{"n_layer": 8, "n_head": 5, "head_dim": 32, "d_mlp": 832, "norm": "layernorm", "rope_base": 500.0, "lr": 0.00134}
Each number is 128 + 24 x the weight over its row's rms, rounded and kept within 0 to 255. Layers, rows and columns count from 0. The size above them is the row's rms in percent of the matrix's.

# layer 3 attention query, 160x320, rms 0.0435, rows 0-24, columns 0-63
size [ 48  74  70  82  80  90  59  96 179  83  77  73  71  92 201  90  93  87  93  96  91  89  92  96  94]
[[148 109 105 117  86 145 125 116  83  99 112  96 106 125 110 138 128 137 172 107 145 127 124 130 139  92 135 151 140 107 131 140 124 167 158 139 131 118 135 116 133 144 124 180 127  94 144 119 120 145  90 162 123 117 160 124 163 134 155 151 141 164 101 104]
 [101 113 142 119 127 112 159 124 144 124 130 147 149 102 140  89 160 144 136  87 145 152  67 131 158 153 159 135 119 113 141 132  98 120 151 137 143 164  96 132 144 114 129 118 127  95 101 164 117 140 129 146 126 149  79 114 121 146 110 100 149 142 134  97]
 [126 132 104 128 127  87 136 102 108 112 143 157 136 137 152 118 137 165 153 118 123 115 136 136 125 165 119 144 160 114 104 154  70 162 100 123 159  97 146 106 140 176 121 106 136 115 142 126 121 143 146 126 162 118 119 115  64 172  91 133 100  94 120 164]
 [141 117 111 125 134 136 111 153 133 162 106 108 119 155 146  93 118 176 127  89 127 143 124 152 143 152 130 140 155 146 135 134 135 127 130 160 116 130 161 128 117 124 127 150 125 139 110 139 118 127 123 136  95 162 109 155 124 164 130 105 184 124  98 122]
 [102 134 106 144 163 108 159 131 116 124  95  87 155 140 172 133 119 143 144 123 107  70 163 129 135 132 124 150 102 110 109  76 173 131 118 120 143 108 101 113 132  67 168 112 124 122 140 120 142 106 127 133 100 130 126 103  79 119 149 140  98 115 134 156]
 [ 87 140 130 150 102 104 116  77  87  91 138 126 114 129 126 123 118 164 100 150 136 169 171 137 127 118 125 153  99  94 169 143 149 149 127 177 150 153 142 113 155 156 125 124  85 111 110 168 158 126  69 125 110 117 127 113 139 135 104 109 126 150  85 131]
 [148 112 111 110 134 165 181 132 141 143  74  78 137 165 159 121 111 106 106 136 147 119 135 133 147 129 126 163 114  96 122  98 174 173 162 101 102 146 145 137 108  96 108 158 165 109 142 171  51 146 108 149 123 154 139 172 124 131 134 148 153 134 103 160]
 [113 142 156 129 125 153  69  68 140 118 145 115 129  61 119 131 146 137 152 130  80 145 140 118 104 129 145 119 143 117 133 137  89 108 113 137 144  96 142 130 178 168 117 161 127 160 132  90 138  86 117  92 144 120 153  82 143 131 113 144  94  98 161 121]
 [ 90 165 135 146 148  99 115 114  93 128 174 179 109  98  87 102 136 149 119 135 101 137 147  80  83 117 135 120 138 138 113 150 102  89 107 112 165 102 123 107 148 158 128 132 123 138 135 110 170  95 141 102 170 107 146  71 119 127 127 127  81 137 162 127]
 [128 109 115 107 110 131 131 144 135 109 104  85 113 146 129 148 154 110 122 132 199 128  71 121 162 105 113 143 129  90 141 119 109 105 163 144 126 151 135 153 136 127 147  97 125 137 109 175 139 171 100 140  89 129 103 169 139  76 139 116 146 163  96 139]
 [112 141 118 131 144 100  97 119  87 113 177 162 140  73  88 128 137 132 169 112 111 113 144  91 113 100 118 109 149 119 137 114 122 106 140  97 151 100 136 160 148 147 137 121 125 136 110 112 165  69 124 129 158 131 144 105 116 131  70 113  95 134 126 116]
 [159 166 172 136 142 127 152  92  94 136 166 165 142  92 144 121 100 151 151  88 124 140 138 108 116  69 123 137 126 106 174  97 158 148 147  93 171  65 130 121 107 155  79 119  75 133 119 132 188 140 129 114 131 112 125 105 144 108  95 113 133 125 140 112]
 [139 116 110 159 116 133 138 104 114 135 115 174 144 129 134 130 136 148 142 114 126 140 106  99 170 149 145 114 112 130 139 123 123 119 107 134 127 144 165  96 105 100  83 113 163 131 175 109 121 120 131 117 131 144 110 112 129 127 197 164 107 148 138 136]
 [153 134 140 190 134 114 111 152  95 179 114 112 148 126 123 141  98 121  98 141 138 135 120 128 135 125 136 114 127  93 133 120 169 141 134 113 155 123 134 166 105 129 138 126  97 155 107 124 146 151 173 121 138 138 112 141 146 134 125 164 134 140 163 140]
 [111 143 113 165 142 110  91 117 107 133 169 184 131  84 122 107 154 147 133 116  93 123 136  74 105 118 132 104 133 152 120 164  99 107 101 125 150 117 126 114 135 145 144 126 118 129 137  86 141  57 130 113 164 103 151  71 108 154 108 113  78 114 157 121]
 [124 165 168 161 117 119 140 121 109 137 123 120 171 122 193 119 124 131 159 116 119 111 149 116 114  98 108 115 150 122 108 142 102 142 125  81  86 134 132 108 102 125 122 156 119 126 141 119 123 129 127 117 132 122 138 106  68 115  82  99 165  95 116 142]
 [127 129 126 155 127 146 132 108 145 123 139  96 170 122 114 137 104 100 125 122 128 138 159 154 151 157 120  95 118 126 148 124 128 131 121 127  84 120 123 107 100 120 124 115 106 120  81 144 110 129 115 113 144 154 103 119 133 125 154 114 115  99 135 132]
 [106  81 148 139 127  83 138 163 125 103  99 150 131 120 118 122 138  99 127 175 135 110 109 144  99 133 178 102 111 134 150 151 171 170 104 136  96 138 109 168 110 153 116 103 147 114 132 116 150 153 144 133 123 126 121 133 173 124 125 142 116 122 114 134]
 [ 70 167 147 146 127  72 141  87 135 123 130 136 155 137 108 142 138 131 134 111 143 135 115 114 103 126 105  98 152 146 153 105 113  94 113 104 141  97 118 126 165 162 121  91 107 167 122 120 121 142 120  93 157 100 113 132 120  94 145 124 115 128 163 120]
 [114 108 134  83 114 162 149 154 137 142 189 129 150 170 122 137  87 120 109 170 122  79 154 131 136  74 158 140 158 128 135 130 130 135  98  94 148 163 119 147 128 109  79 158 130 101 110 147  97 144  92 141 137 132  94 142 132 124 153 182 142 122 111  96]
 [112 173  75 111 127 119 121 121  90 124 138 137 120 139 123 117 126 151  98 169 182 162 158 139 132 125 103  86 117 156  87 133 131 141 113 139 133 122 153  97 109 127 101 170 148  81 134 154 145 132 123 141 158 137 110 151 100  91 138 134 122 153 123 125]
 [130  83 107 151 147 158 128  96 140 126 132 114 118 110  94 128 173  92 172 143 158 116 106 117 138  77  86 166 134 132 134 173 119 120 128 147 125 137 114 129 152 140 104  60 158 155 120 134 161 148 136 107 128 125 141 103 152  96 140 165 124 126 118 156]
 [105 112 136  69 131 116 100 121  86 161 112 133 132 110 143 156 134 123 136 138 101  88 153 154  97 102  75 125 118 120 118 111 115 174 143 130 137 106  92 116 129 160 131 184  84 136 158  89 121 132 119 149 124 130 135 114 136  89 159 133 108 106 152 124]
 [104 123 104  95 168 150 109 116  79 116 178 146 109 111 110 130 126 142 104 113 128 143 141 140 124 106 116 124 176  75 132 112 114 124 121 132 117 144 141 134 171 175 146 105 111 143 120 123 119 118  74 129 139 132 144 137 112 151 124 145 134 115 112 113]
 [127 122 151 103 101 137 139 123 165 116 153 124  86 134 167 109 144  95 135 117 128 133 158 137 132 150 189 124 118 151 160 142  87 135 135 136 100 131 150 115 104 115 124 157 166 121 116 133 177 123 154  83 169 144 134 124 101 144 124 118 156 116 116 116]]
# layer 3 attention key, 160x320, rms 0.0434, rows 0-23, columns 0-63
size [131  85  95  65  61  99 216  84  73  79  70  99 106  86  35 108  91  89  92  97  86  90  94  96]
[[149 132 111 122 111 127 155 127 163 133  92  86 138 184 133 131 118 114 127 135 163 124 124 173 178 123 121 164 122 129 123  82 147 150 143 126 108 139 142 139 117 117 124 123 153 106 116 149 110 198 145 148  79 144  94 192 155 131 147 137 186 125 105 139]
 [148 155  72 153 104 140 141 133 152 156 148 123 143 102  99 132 114 114 131 130 107 135 185 163 134 113 103 133 114 133  58 117 128  94  95 121 138 139 128 155 110 131 109  99 185 138 117  87 149 131 159 108 152 103 145 120 153 142 123 142  81 112 127 154]
 [113  91 129 131 155 135 133 157 139  92 131 155  81 114 116  93 129 123 163 150 116 119 127 112  72 103 114 117 104 193 116 158 109 149 108 141 142 107 136 142 161 143 120  95 100  99 141  95 136  87 128  98 143 118 106  64 142 137 118 136  70 101 173 112]
 [146 138 141  99  99 169 166  90 145 134 124 120 102 136 154 128  88 134 142 141 123 149  63 143 143 126 123 111 137 115 130 108 108 106 125 132 124 150 146 150 106  79 150 119 102 124 108 115 123 148 132 140 100 139 143 187 134 114 154 145 145 129 150 138]
 [162 162 135 167  98 127  85 101 130 106 101 222 133  98 104 105 116 142 150 136 164 120 138 137 114 158 114 113 111 142 137 128 128  82 113 134  87 132 180 131 109 114 114 126 133 143 114 132 135 111 139 102 135 134 107 103 106 131  93  83 113 152 173 106]
 [101 110 116  97 116 132 176 138 156 156 122  93 142 148 143 118 123 106  99 152 141 124 110 158 134 129 127 149 127 119 103 147 133 107 122 122 150 141 173 130 128 130 149 137 135 131 123 118 157 149  91 154 101 144 137 172 157 120  86 142 102 156 119 126]
 [117 141 129 151 141 120 118 120 104 111 166 175 132  71 106 126 137 145 124 133 113 127 146  93  74 114 121 107 128 142 106 157 120 100 107 129 149  97 116 113 145 149 122 112 114 139 152 108 143  45 126 111 168 101 143  49 106 141 122 120  71 139 147 120]
 [140 121 140 132 113 107 146 143 146 121  90 108 150 177 167 129 127 120 134 129 161 140 138 160 175 126 125 128 126 120 136 106 142 151 156 106 108 137 118 145 102  95 132 119 134 135 103 161 144 183 140 140  95 155  84 179 118 124 145 134 193 103  94 154]
 [ 82 147 127 151 143 142 130 127  91 150 162 169 107  81 118 134 127 139 135 119 140 102 123 104  69 142 145  83 131 139 137 184 138 121 100 136 144 119 132 104 125 130 134 128 120 141 130 105 152  69 126 135 166  92 160  74 128 122 133 117  94 153 178 106]
 [134  79 111 110 113 125 184 134 129 160  91 103 117 167 154 121 103 122 129 107 125 139  90 139 154 141 140 147 111 132 171 112 113 164 136 118 117 135 150 142 107 104 147 145 155 127 108 131 118 188 129 144 105 173 125 164 155 108 119 143 189 126 101 119]
 [ 97 152 133 156 131 141 134 142  99 117 181 156 148 106 123 107 141 163 127 122 123 128 161  97  93 135 147 109  95 142  90 142 137  97  81 116 116 119 135 149 146 131 128 116 110 140 156 109 105  83 135 113 111 113 143  78 105 143 139 136  72 143 128 135]
 [100 132  95 147 121 149 115 165 134 156 144 159 130  76 116 115 114 133 133 109 106 143 148  80  85 169 133 105 111 138 118 136 101  97 108 146 123 105 111 123 145 162 124 132 105 140 160 142 118  68 135 120 165 122 121  91 146 149 133 101  81 116 172 133]
 [117 120 148 124 144 133 130 136  64 102  90  96 146 152 163 142 116 112 122 102 117 178  97 151 150 156 136 118 131 140 186 112 142 142 143 122 129 148 108 115 131 168 142 136 156 132 131 147 125 186 139 145 113 149 114 175 142 103 106 127 166 137 120  97]
 [115 100  94  83 124  93 128 184 155 131 145 134 117 103 175 144 126 117  83 100 166 145 120 127 146 176  97 111 130 154 104 164 150 146 146 129 107 147 128 123 124  87  83 109 107 160 124 137 119 113  99 119 118 122  94 109 112 139 127 110 117 122 120 157]
 [194 164 115 136 112 119 167 143 178 136 129 125 130 153 118 115 105 123 135 162 127 102 101 168 154 122 127 191  83 143 102  77 165 135 107 125  98 106 135 141 131 123 119 116 117 109 119 120 142 165 131 121  98 136  75 150 127 102 135 134 145 155 139 129]
 [156 122 137 154 133 122 143 150 123 141 144 140 109 134  75 136 127 114 112 145 154  80 130 161 193 116  93 167 105 129 151 104 136 147 154 157  94 124 118 108 101 106 106 127 137  97 176 155  81 169 152 118  99 154 122 141 164 123 127 135 182  96 117 146]
 [155 126  61 170 136  99 106 166 123 130 148 168 141 105 180 111 126 147 147 165 102 127 159 103  98 160 109 114 126 130 104 117 120 117 124 133 129 112 110 155 107 124 107 112 131 105 132 110 139  86 114  86 135 129 131 110 150 104 137 148 127 111 164 120]
 [144 142 119 143 137 129  97  72 142 148 149 110 123 127 137 134 122 126 114  86 128 130 129 125 102 149 154 142  98 114  69 171 133 112 118 116  99 116 131 110 165 112 115 175 111 155 135 103 118 100 118 108 160 154 120  67 173 128 142  91  87  87 123 108]
 [161 106 137  72 116 134 125 121 132 139 147  84 132 135 136 121 131 126 140 141 165 163 143 155 187 137 140 153 118  86 104 115 127 136 193 117 122 127 128 126  99 113 106 110 165  95  95 160 124 194 154 145  97 128 162 166 100 130  88 130 211 154 113 113]
 [136 177 156 154 153 134  77 177  80 125 142 127 153  96 105 124 137 181 140 102 114 105 131 121 146 117 119 116 158 110 116 146 123  59 132  95 136 135  84 128  80 142 129 126  85 127 153 156 145  99 145 139 102 124 143  69 129  55 122 118 114 122 159 160]
 [109 108 106 165 123  99 147 104 118 108 109 134 114 115 131 140 137 114 126 103 118 134 132 173 174 120 170 171 145 146 106 106 150 158 135 122  67 113 155 102 155 163 147 162 143 121 125 116 119 111  99 104 139 172  95 118 152 156 134 143 145 132 110 128]
 [127 110 151 124 151 137 124  79 114 132 154 182 141 175 171 108  91 159 116 158 136 125 110 135 129 187 148 139 130 138 123 146 172 132 127 151 151 120  90 134 133 135 176 154  55 117 135 175  87 128 154 152 168 122 141 151  93 124 118 109 162 108 112 141]
 [144 122 123 101 143 139 159 124 133 112 100 159 165 142  98 102 110 144 112 136 110 138 125 104 148 164 112 139 156 103 126 124 137 147 127  74 133 156 166 122 108 149 184 141  98 103 127 114 168 130 106 120 118  68 150 158 124 110 123 140 139  97 101 121]
 [161 125 125 119 104 142  97 126 119 154 108 144 143 100 131 109 130 119  89  87 103 172 156 107  81 147 134 171 110 128 133 151  68 149  99 156  89  94 120 161 129  93 122 154 101 109 128 127 118 165 156 113 106 140  93 131 157 131 167 132 160 145 123 124]]